From a checkpoint of a small transformer trained on Wikipedia.
Size: 22 layers, width 384, vocabulary 32768, 66.2M parameters.
Training: a variant of Adam for these matrices, 670M tokens, 5108 steps.
Each number is 128 + 32 x the weight over its row's rms, rounded and kept within 0 to 255. Layers, rows and columns count from 0. Numbers have three digits each. The size before them is the row's rms in percent of the matrix's.

# layer 10 attention output (transposed), 384x384, rms 0.0261, rows 280-313, columns 0-95
095:145118161176127116073184158117117184143153169160151165161187173146143099101111080198106091106149075165106119145154152100109124129198158107148078171148153135154208134157131173100048096183140116142150184139139153110118177085079133075122130133139136082128130123150124152142182087134121121156
093:112230156102118110141085171111131128136111161113118124094152077163171132141115120098090109119100159160142106154140104190181214078167094137144089159104115082173124147160108141102087171073140091129146096175157157169193124105136059184100054084122090158161129134173144126082100137159143155111
106:133150090139092141116110147102110151128139124171182107167166152098178120100105138144169144161161109113120152070156097206137125122135151080195087117195096142214103135081136158128154147137055114100163106143129110122104160125144158123091170123122130122176142106107096101168094099128131179132
103:161111112122105117147100135086124180085185163107185136153124142158110150148147140204122092161082138141128140127163158111152176117153145108095150156169117122115140186127154109164075127108128117111075159117174159144140148072216076103201134125099121097132055136104136124152145145089077103114
103:148123127141176185127152150214173099156131128098120095103121194155099109095151112176171155124088059183166078154110134132139127105103138178113095111127123130087091182168103058134176090144198073112114134126114133120144148085123120099133083124104208139096132139071115136139116153087131153088
098:184137146103122145118137091152166176102092121071119066150177176142106134116069130153124099074118202066135176167175212101091101094120163075078176066094169133194165118100134134143115129084103085134085133185110187110131172121194095160139186082143127072142162087202183116107196150115065129074
106:175120178124130122072109130099168164127130142119191144168137161106153071074162137202139133101199166160104120104138119143117104118158222147148113101120123182111090068147184101123142139095104157105152105100108182071159156135083168103168158201143189119097135142122144122129161118146117133062
098:128143191179102109116150144152143115127089126130142163136185093102148103166067147195171138098192155146121091084163078147070092106084077127125179130175144082129130081060162167108132084095127133144108132081157147077125111141155085092104120138119129115127179052071126137128088102143157148192
092:177154087122106089147082127080148120105091105139074178114183146156118124104122132078131168130154114080098160123104159155106133026131137090132057112113124152137130085070093187048139065157104150146072109102135139126095111123086184112172188150105140125081104091098139168149120172086145139125
097:173097132179143140116136162171109121184094088092148134118097138132065171176101134131133151106096149113104134145091114082063122126156137184128114077155159144181120170122137143121122094180181152086125163061112129102143167133185110116079133097134181083172147131125099140133075101129117167144
096:136152165124101125084184168191148081212116183144111117105102111096124107147114140038110120168182114148058129099120140128096107079133127168119149111149172121116106072144156081150168103125126177120148129073113118164154140162150119079126118155104093143180130148128110137114125146055167146106
097:109138130133149155177083135199131153115179086114111179123127134162102130112161121200172107127129103129082159130091142140149111155190119137129183086101097085083089109135132134157102110096128098147136120091168082148174082127114152091111057164188105104158092186143098064133087140148196159096
106:128109191104116115200076108185113195105128139142190151168125121069075156060117112124115121113116141114117147129126122104121109170108176124083165133184130094243140191127122088107158149099165134107079106190130109132149148125123135085129072112150137075170129083186109153158124133125122153177
086:120080121102136146114135065069165200110131092112181094149150121113088200115127137123135114132114127186138081165121146137156211108122158110117091112187140072145172132087137166071143103148159105150142099134124136137097094112111096131138153115089177058159075107124092144156132114089090079125
097:101115116078140085103113146146092180131153079179125166148124199130144108066117164169131130059114132125109090098172169138088125125151188141149144128160159168133099090099074117144133134159183185129067115124120097095120160151139122134140105172122181151135095107086137122146188128178131116114
092:099176123117179117175157174076157160115140119132088085123132120072180171081120162168158159168126116144108119157136138148156122114170092114149106111134148061134157174173063117093156092102147082154093122108166126092157190085132179079125086081150084144145065161131101160119122052157072120144
101:056143094090088079148159169096062211173099124175125124150166177075127193195125131149117109078088173110182092072147110126071144123116132151151153100145096206149181163147133115126065142108059117141117101130170130124150107152189128110141122147149075113099189112173128106218133111146156139164
099:111159175139150105132155102138070190077081122153132164125111132091133138103094172150153145147135082114183172143109089147148141112114102092120132148108064173137147109158146094119085140122140090110111102157180173137140123115110098151082063152165119142154098135110124174145156098123163070137
105:181136136167119148087138116147109087168138121195129099167129148131139138124102110180144114080088128132113176159093155119155120093202127111104095104149101154101158141163120156187094107131137127184159142152175117156119175198165164160163191074129130131142096111151149108145166167126142172125
101:137099123143087117131164089136100151152155160088117184073127131127106157163083158047111147134172078137169109148093142164123098140103141118153151119116138145127066175185109116133089182137124097167105197179155173108117129101182154167177100140105190132152116165144107107083155075150129136167
102:124172127183104120092094179119139104192127136120136127074103061071176113111123121154123171175183134168173136069164077141147135137175091073100117142171160160174111080151092140132085142075118095149149171147105075107113117155056180115112124138176076169156176106128122095128079123133168140156
099:149111184141169091143184147123142143181137172107142112122095165123101101101145099187114074160081109194148063143140172144154122080089164180167091086178111126135143124095134146172105133116116145145125141124161116164093188136117152157130114137122146175091071139158108166225146137137101131149
089:142125078165173201088071119201154074092147165109095137134088095090069151135091136103118085102077165160108108160079147081086078117106127216138141090094183141141140102079160175178169168122189149103123157145149099157120093150157155158132157115122184127096110142090115136149133178133092137104
100:131143146147168137135124146134149144133111136088174171132094156105119188109098165127135122121137121072170119118179081175100142115148101176142183140135112090166114176132084108153168098115139060165098144097107089092183096099101159115105117136128121122142113106114107117140079186128103155117
095:138104109139094118147153116062124130111112139112173098107156119123173118126125082081095069130116155138142156089173118200099162131127108173174113133117118126189150190158143193112112178112144062158143108168186099133096118078194138131143098117147162161097137131163128097139077134164137104107
099:084109049067123078102144127138168128130135123164126152156137154181143160090107147126128131110158112051103115074167067166117131164136100201094139118154127089063089135134127100088096101133138140077156156124060085170158155127107114161160104117131086083169040145112173092125116191114172086200
095:115175125134125093180089098149118106115163125104123178122138138119130179101145127168190114172105115098144090061135114074122144093172142117142089151131101133114144086074111150105198110209146105156188143135173123095112105094095117147149104138133082127192106138142073114086115133064108129115
101:089169156121112116174164092078159133146144121127161111152145147156122173084111146115183106166069174140109117087141194107124130101129177134174112078145135105146162127136082169081129122146053068089167102134175110124145172078091134117146144082156093119123107107177091090152133099201164116131
105:065129114173107084128141140134157094114170158169127157163121062111121112046153129078183089145171143173148091040178113173154103186132133168137146148125104166128095173144129097164160133081171136111120116185117150129094171089120154090162116176115062162122173097119106081161095121089173147141
097:081118151178143114153138148160161156096167156107177101191109176169128089121134173189122090109095087096173057163095175126129151048170156153183124153115163063147105104061171161131151099142168151205147042191150110107125149140085124093079118154133161140084117136107144154154170115079112156067
104:110095074108171122055124108095167130116162129103084073139103128180126125143107106094149132184138141100157184152114112107143183154180122114177103061137171174140145164149145134122136091118089102107188152136105117099068116182094124112089138145101193120131149130122147113078154108102134149111
096:167143121134153135137139186109164173184081134134123151104116128133125144159193178111109135129125160154148103179094121132092135162062142111170130044125173132109108161190132126151080112116142099153110106139128157141082156125141193111171167135123164101090156114112132120116165149143149103146
103:087147113146135124132102103094102156088089118192108144154088075161095133117142114102103176211108198114095137170181088067159082145167152096173092165132088163207106153129082149164202175124122149132156169152139154117090094161108077176108121075094106205121156112159134141161113106142064174119
099:158177116110151130100164127114157150123098120112126078153135118109178123177139184109102162111117186151141177156150153104156151180115147158154138081105187098118124172097076094143131128077178126166155161105134179123132089155160107118088107106113157139094112161138117178148150099198114116164
# layer 10 attention value, 384x384, rms 0.0255, rows 281-314, columns 0-95
098:100132089199153135149136115187102144106119078098130120162094185158080150152130151139128107153120076131168113205125205057118077141073095164218133122140147152131160106122138117157139123168065147146108083127111096073126142075135139158153160097114116144128154149062159138153176090088060134166
102:143126130079188092141111113141147116107109136117110147102130095166126162167169124129087092164181160178159173164112163121103117100125134135080139141115144123080139154204079097150113136106124110132125185135118107142100059141089062133133073107149191162134124152135154159114103153144089087147
103:049167171109142169079134111142147140162102142124068132093136066089080187117151078000143105135128109116123113192133144162172153098094109121113145156181133149156101129151076125151077123096097096152106108154100101119170110128059188167145132181190126176111121167135127134153125121153165158123
098:145099095178158178148128129075113121195083103165110173152124115137180112149155107095128150136154149077150105116085115137106158160111100094161115176101132137106127149115129130147098144103136173139150082162142122114126064082097111163127151091155128114179146074139123107135137085174101155126
099:093176111169143126137122183124125158184166089184135159083126056165180154094112179078194166148164100159103095085091106129111159116121129192180150144188133151101141154137084087083107124126092157157122132105131087118157070167112157104137108115166116143072059156078118141135083148172143112145
102:122175151168116111135144123152133074140160148148113086135101068079119139094127180099168184185052086130194124132126127141133154089122104084107119179133102086117185155094089169108140080158074074101104225126158101135122108120065155096120082068072108121108086187156149117166082094110081123114
097:177181115111166084133128108093111141143139140182093071122132100084139153114152091158053140157124142107130058122118121185118149060162144126098099125123086135102101151142097068149141140139161129083094123172137108167073188172041181076184133134090103102089095128102117176088126092123098136088
096:165107147101140105055183079150125139158126145100136089153134112102165151088158155163198102096162173172135167149134079147113103114145113107170154100099090102124155139155116090145087121134115146071132197091105101105120171120117157103076129090117161063150121190094093111158103116187142075137
100:106165105152086148110080070101139105115135137131067185087135055108152058145165196183118125135164143123164129120130099162137107127076159084140081121179130111068166079090119087146105189087153100152199061160160178157109122104175163138223083092159091154113103136137108130132085162133110137113
097:143072067152100179149099090096180143121113098162119144120136156162125098078156186102154066098097090126159161122172111157131150111131169125094084113146079185099146161133093146136083108108165147068187116144138120083196156076124134113114162117155186086048067124157162131098122134189110075180
100:141083149095119117115097124049071084125126132117106083163160096118142177148147117075071123066127174145118111106089096136175152148106135170141148143088092105161121110176133156097157143179078165161182145122094129159059138119187087119167114139096084192092196091126168139157181098108134165101
104:104125075167122103112124186125173045164140096081134104136124152183142117158108150092096143197113092094132173087076090127076124120161075095176097087118134131124106097138142152155071111111086091135194113110125149144126122150160074157065101151165137156150119126118123145097170121083126108146
089:093163164104133116177143156099119114194122165097094169137153120077171135166139144166147106107133142073107140121147096128080106137094088128145139128045089165152095164115094100194154084134150120135139139140074068134083148122120159111109138148088103167094194114089155135160195117094146160100
099:170086136159132107173164131098112143140146144112142090079113112157086175136078088155110156189152068090112106137085116126166138142149095052118185117076108123111128104128123169120175123093081092081199151127121103166176101163079113156125149114125116109140105155123084078116115177129106111141
097:151160146140087143167144126146075061111120181113180115105150161197094110159113096110069061027110143117171143144090131113111154151095132160188132143078137098181133112088131202136094160175078088135100121142165101119098140161098038165131175122085099090127158080107094136120158172103181119099
103:165155129147148169135161057141152064054133165114106122088111137154096114111127102169123170181191149143111110226066164102157093111163121092110132143140164080144040113114116156135126127129187077091112180161196127145161122120071102121144137123076167143143116179124161171087124108127095121091
097:180137085152114172121099173111141111139109130102142147139181123101081177142081080162066138126068201100098116111089140103111179107148159129154161089144124109176169161140186163154174134119106153127165125159116072164078146099109101116198159123087108106161170136162137094138143100103040155138
106:083134104163074199153142118138156171106101111099113169167082151105118150105165143091206122113181158146138099078128148182089112118072092116163107119114137100099120120117112073103117152160192139105141141134118118134112053152109110168146161148073073125155169123097094132108120171135160106158
099:108125117158111105123136132103191145091097111137159133193095161135158126154120133132161101142098118099134180127131103118170164193181150113158116146127153103125191137122163143150158127145144166175140076110072122108115154164105173139079131186145090133075141124143146114128142155089183147155
105:173057162039151108132095144071140196079139084152109124116138166177117139102131137107158102140080138106107169173077103114131116106150168160151150104081158142085112117126193156137198096099104128098108081106120178129134102091215097056159085153036134106149101107158152121097101083110065132044
103:149196136109125157104155156143124179123119157148127135087181117098141133152091148127108122157114147077111165148129091116147136108143094138145088124135101127108131111149064098067112094118065102054121132122146102124179075139115094142069110114121077087127176095124163127055113127140108130110
092:092162171137117108168163102133116116166120058131099095172139151103225085102160086164118160092146064145149131115150066116146132126133154138082125160144061131140138150116161083117106115121169116155118064155159164076086153113101156055163087131156108082155111118145113118123093066185139129112
101:124100119141116107177129121128095092113104170104120133154161184155110076147140149141130189150113108119130118200058141086107186092124170120132076148121150168115150103122129096118074108151112159116110138159113154179086132119096091061160122072098148083061171167137101158068177046160154178105
094:123177131130137160148130095211128119124087135125114171101118180181082172128123067135161148190174144132112149128127144040155125123098134122153142146149176134116085099100058150166094158129169112155063147114096193139153106111099089098128106154152083068144160169103164175091154105119107117101
103:132142162163146167111127197089051155106144085129064148115105093066112120158165133105098139135110145149159123158117190149153124092110127057137164138090191130182145097117132204150106141108099138192069114134202162101083152161125129082120133139150158114165179140160136176122115062107139159079
096:174088186151203150103130151166125167122172133141178049112123101162095137166091131157103117139207158110099088215087098141119128097091141145117147085147117133140077143126121173132075151096129115097106093151104139167140077124128102146079146100142180189096145145052158085139102136186156106160
100:207172142127176147143121160135122129134141168107124143100166125129099139100145127120165135135192099174126102137115118147080157136079098172117143141139150100118144125086096135156114173175101150115094106146121148153154085161122069145147080108130125179079119184109126097063180146065124105116
106:142110108079129108145063163144124118125139110123152133105127148112096173185105098151088127109132070139106187165096120142128168099149096062140093136136100110076127102153120168131094086186038117097121080127154118126146097157158089109106125084165164129157074100164172158088141090121089114103
102:130106167110147102136131123152119170146115064145085175161141131104158177180095140132135131136160155085083104087141137112108141178091126025124102115130125169121170153130133158092092139105129078133109140109108112145076135137117133088166131109121080134168102078107096143151152111161151154199
109:142170166080079143159140134101082091162154116180135192139136116109103115104131150089078150082099169099100071090147140116132153113079107157032176179080123115176189118148097140086122149139141102159083129138165150147161168115168161114139123105127090114142185077106082130150091204159123086162
093:146139114121119119095189092151115126091174108157146145172149094115136110081075142185141117055129150133158128135144112113165159165155116090115163172126098081122154091108169170146147137173156146076145094117115097116127081107081088119105101107095109149146110083116140140090142130108139154116
105:148114133139118136188175129124109089156142122078082162036169156100171109146124099163148130106149141139136099136091163128137164102109088104145118149066122128099120144119119150068098122123161091143100107133094095130117149073182134135155150179158173122131179114101109127104150196134171120141
100:114110158148122109184093097100098090105129085084129198143175136103059132124064107173113114106159043138122085125108123088089120088131091117121132117095139097168138134147164143076100178117119097164170163165144085175134148117110114105187147143122158142142124093125113086133077161060200138070
105:128167143135183083107203113147092134123140192111121137092115074183137111109149094155156086142103043095144136155118096165120089093163119078114133098130134103086123117118108103146105147110179081131147149103091114127118122097056107142132102176140126087135060114086105121102103103143153115127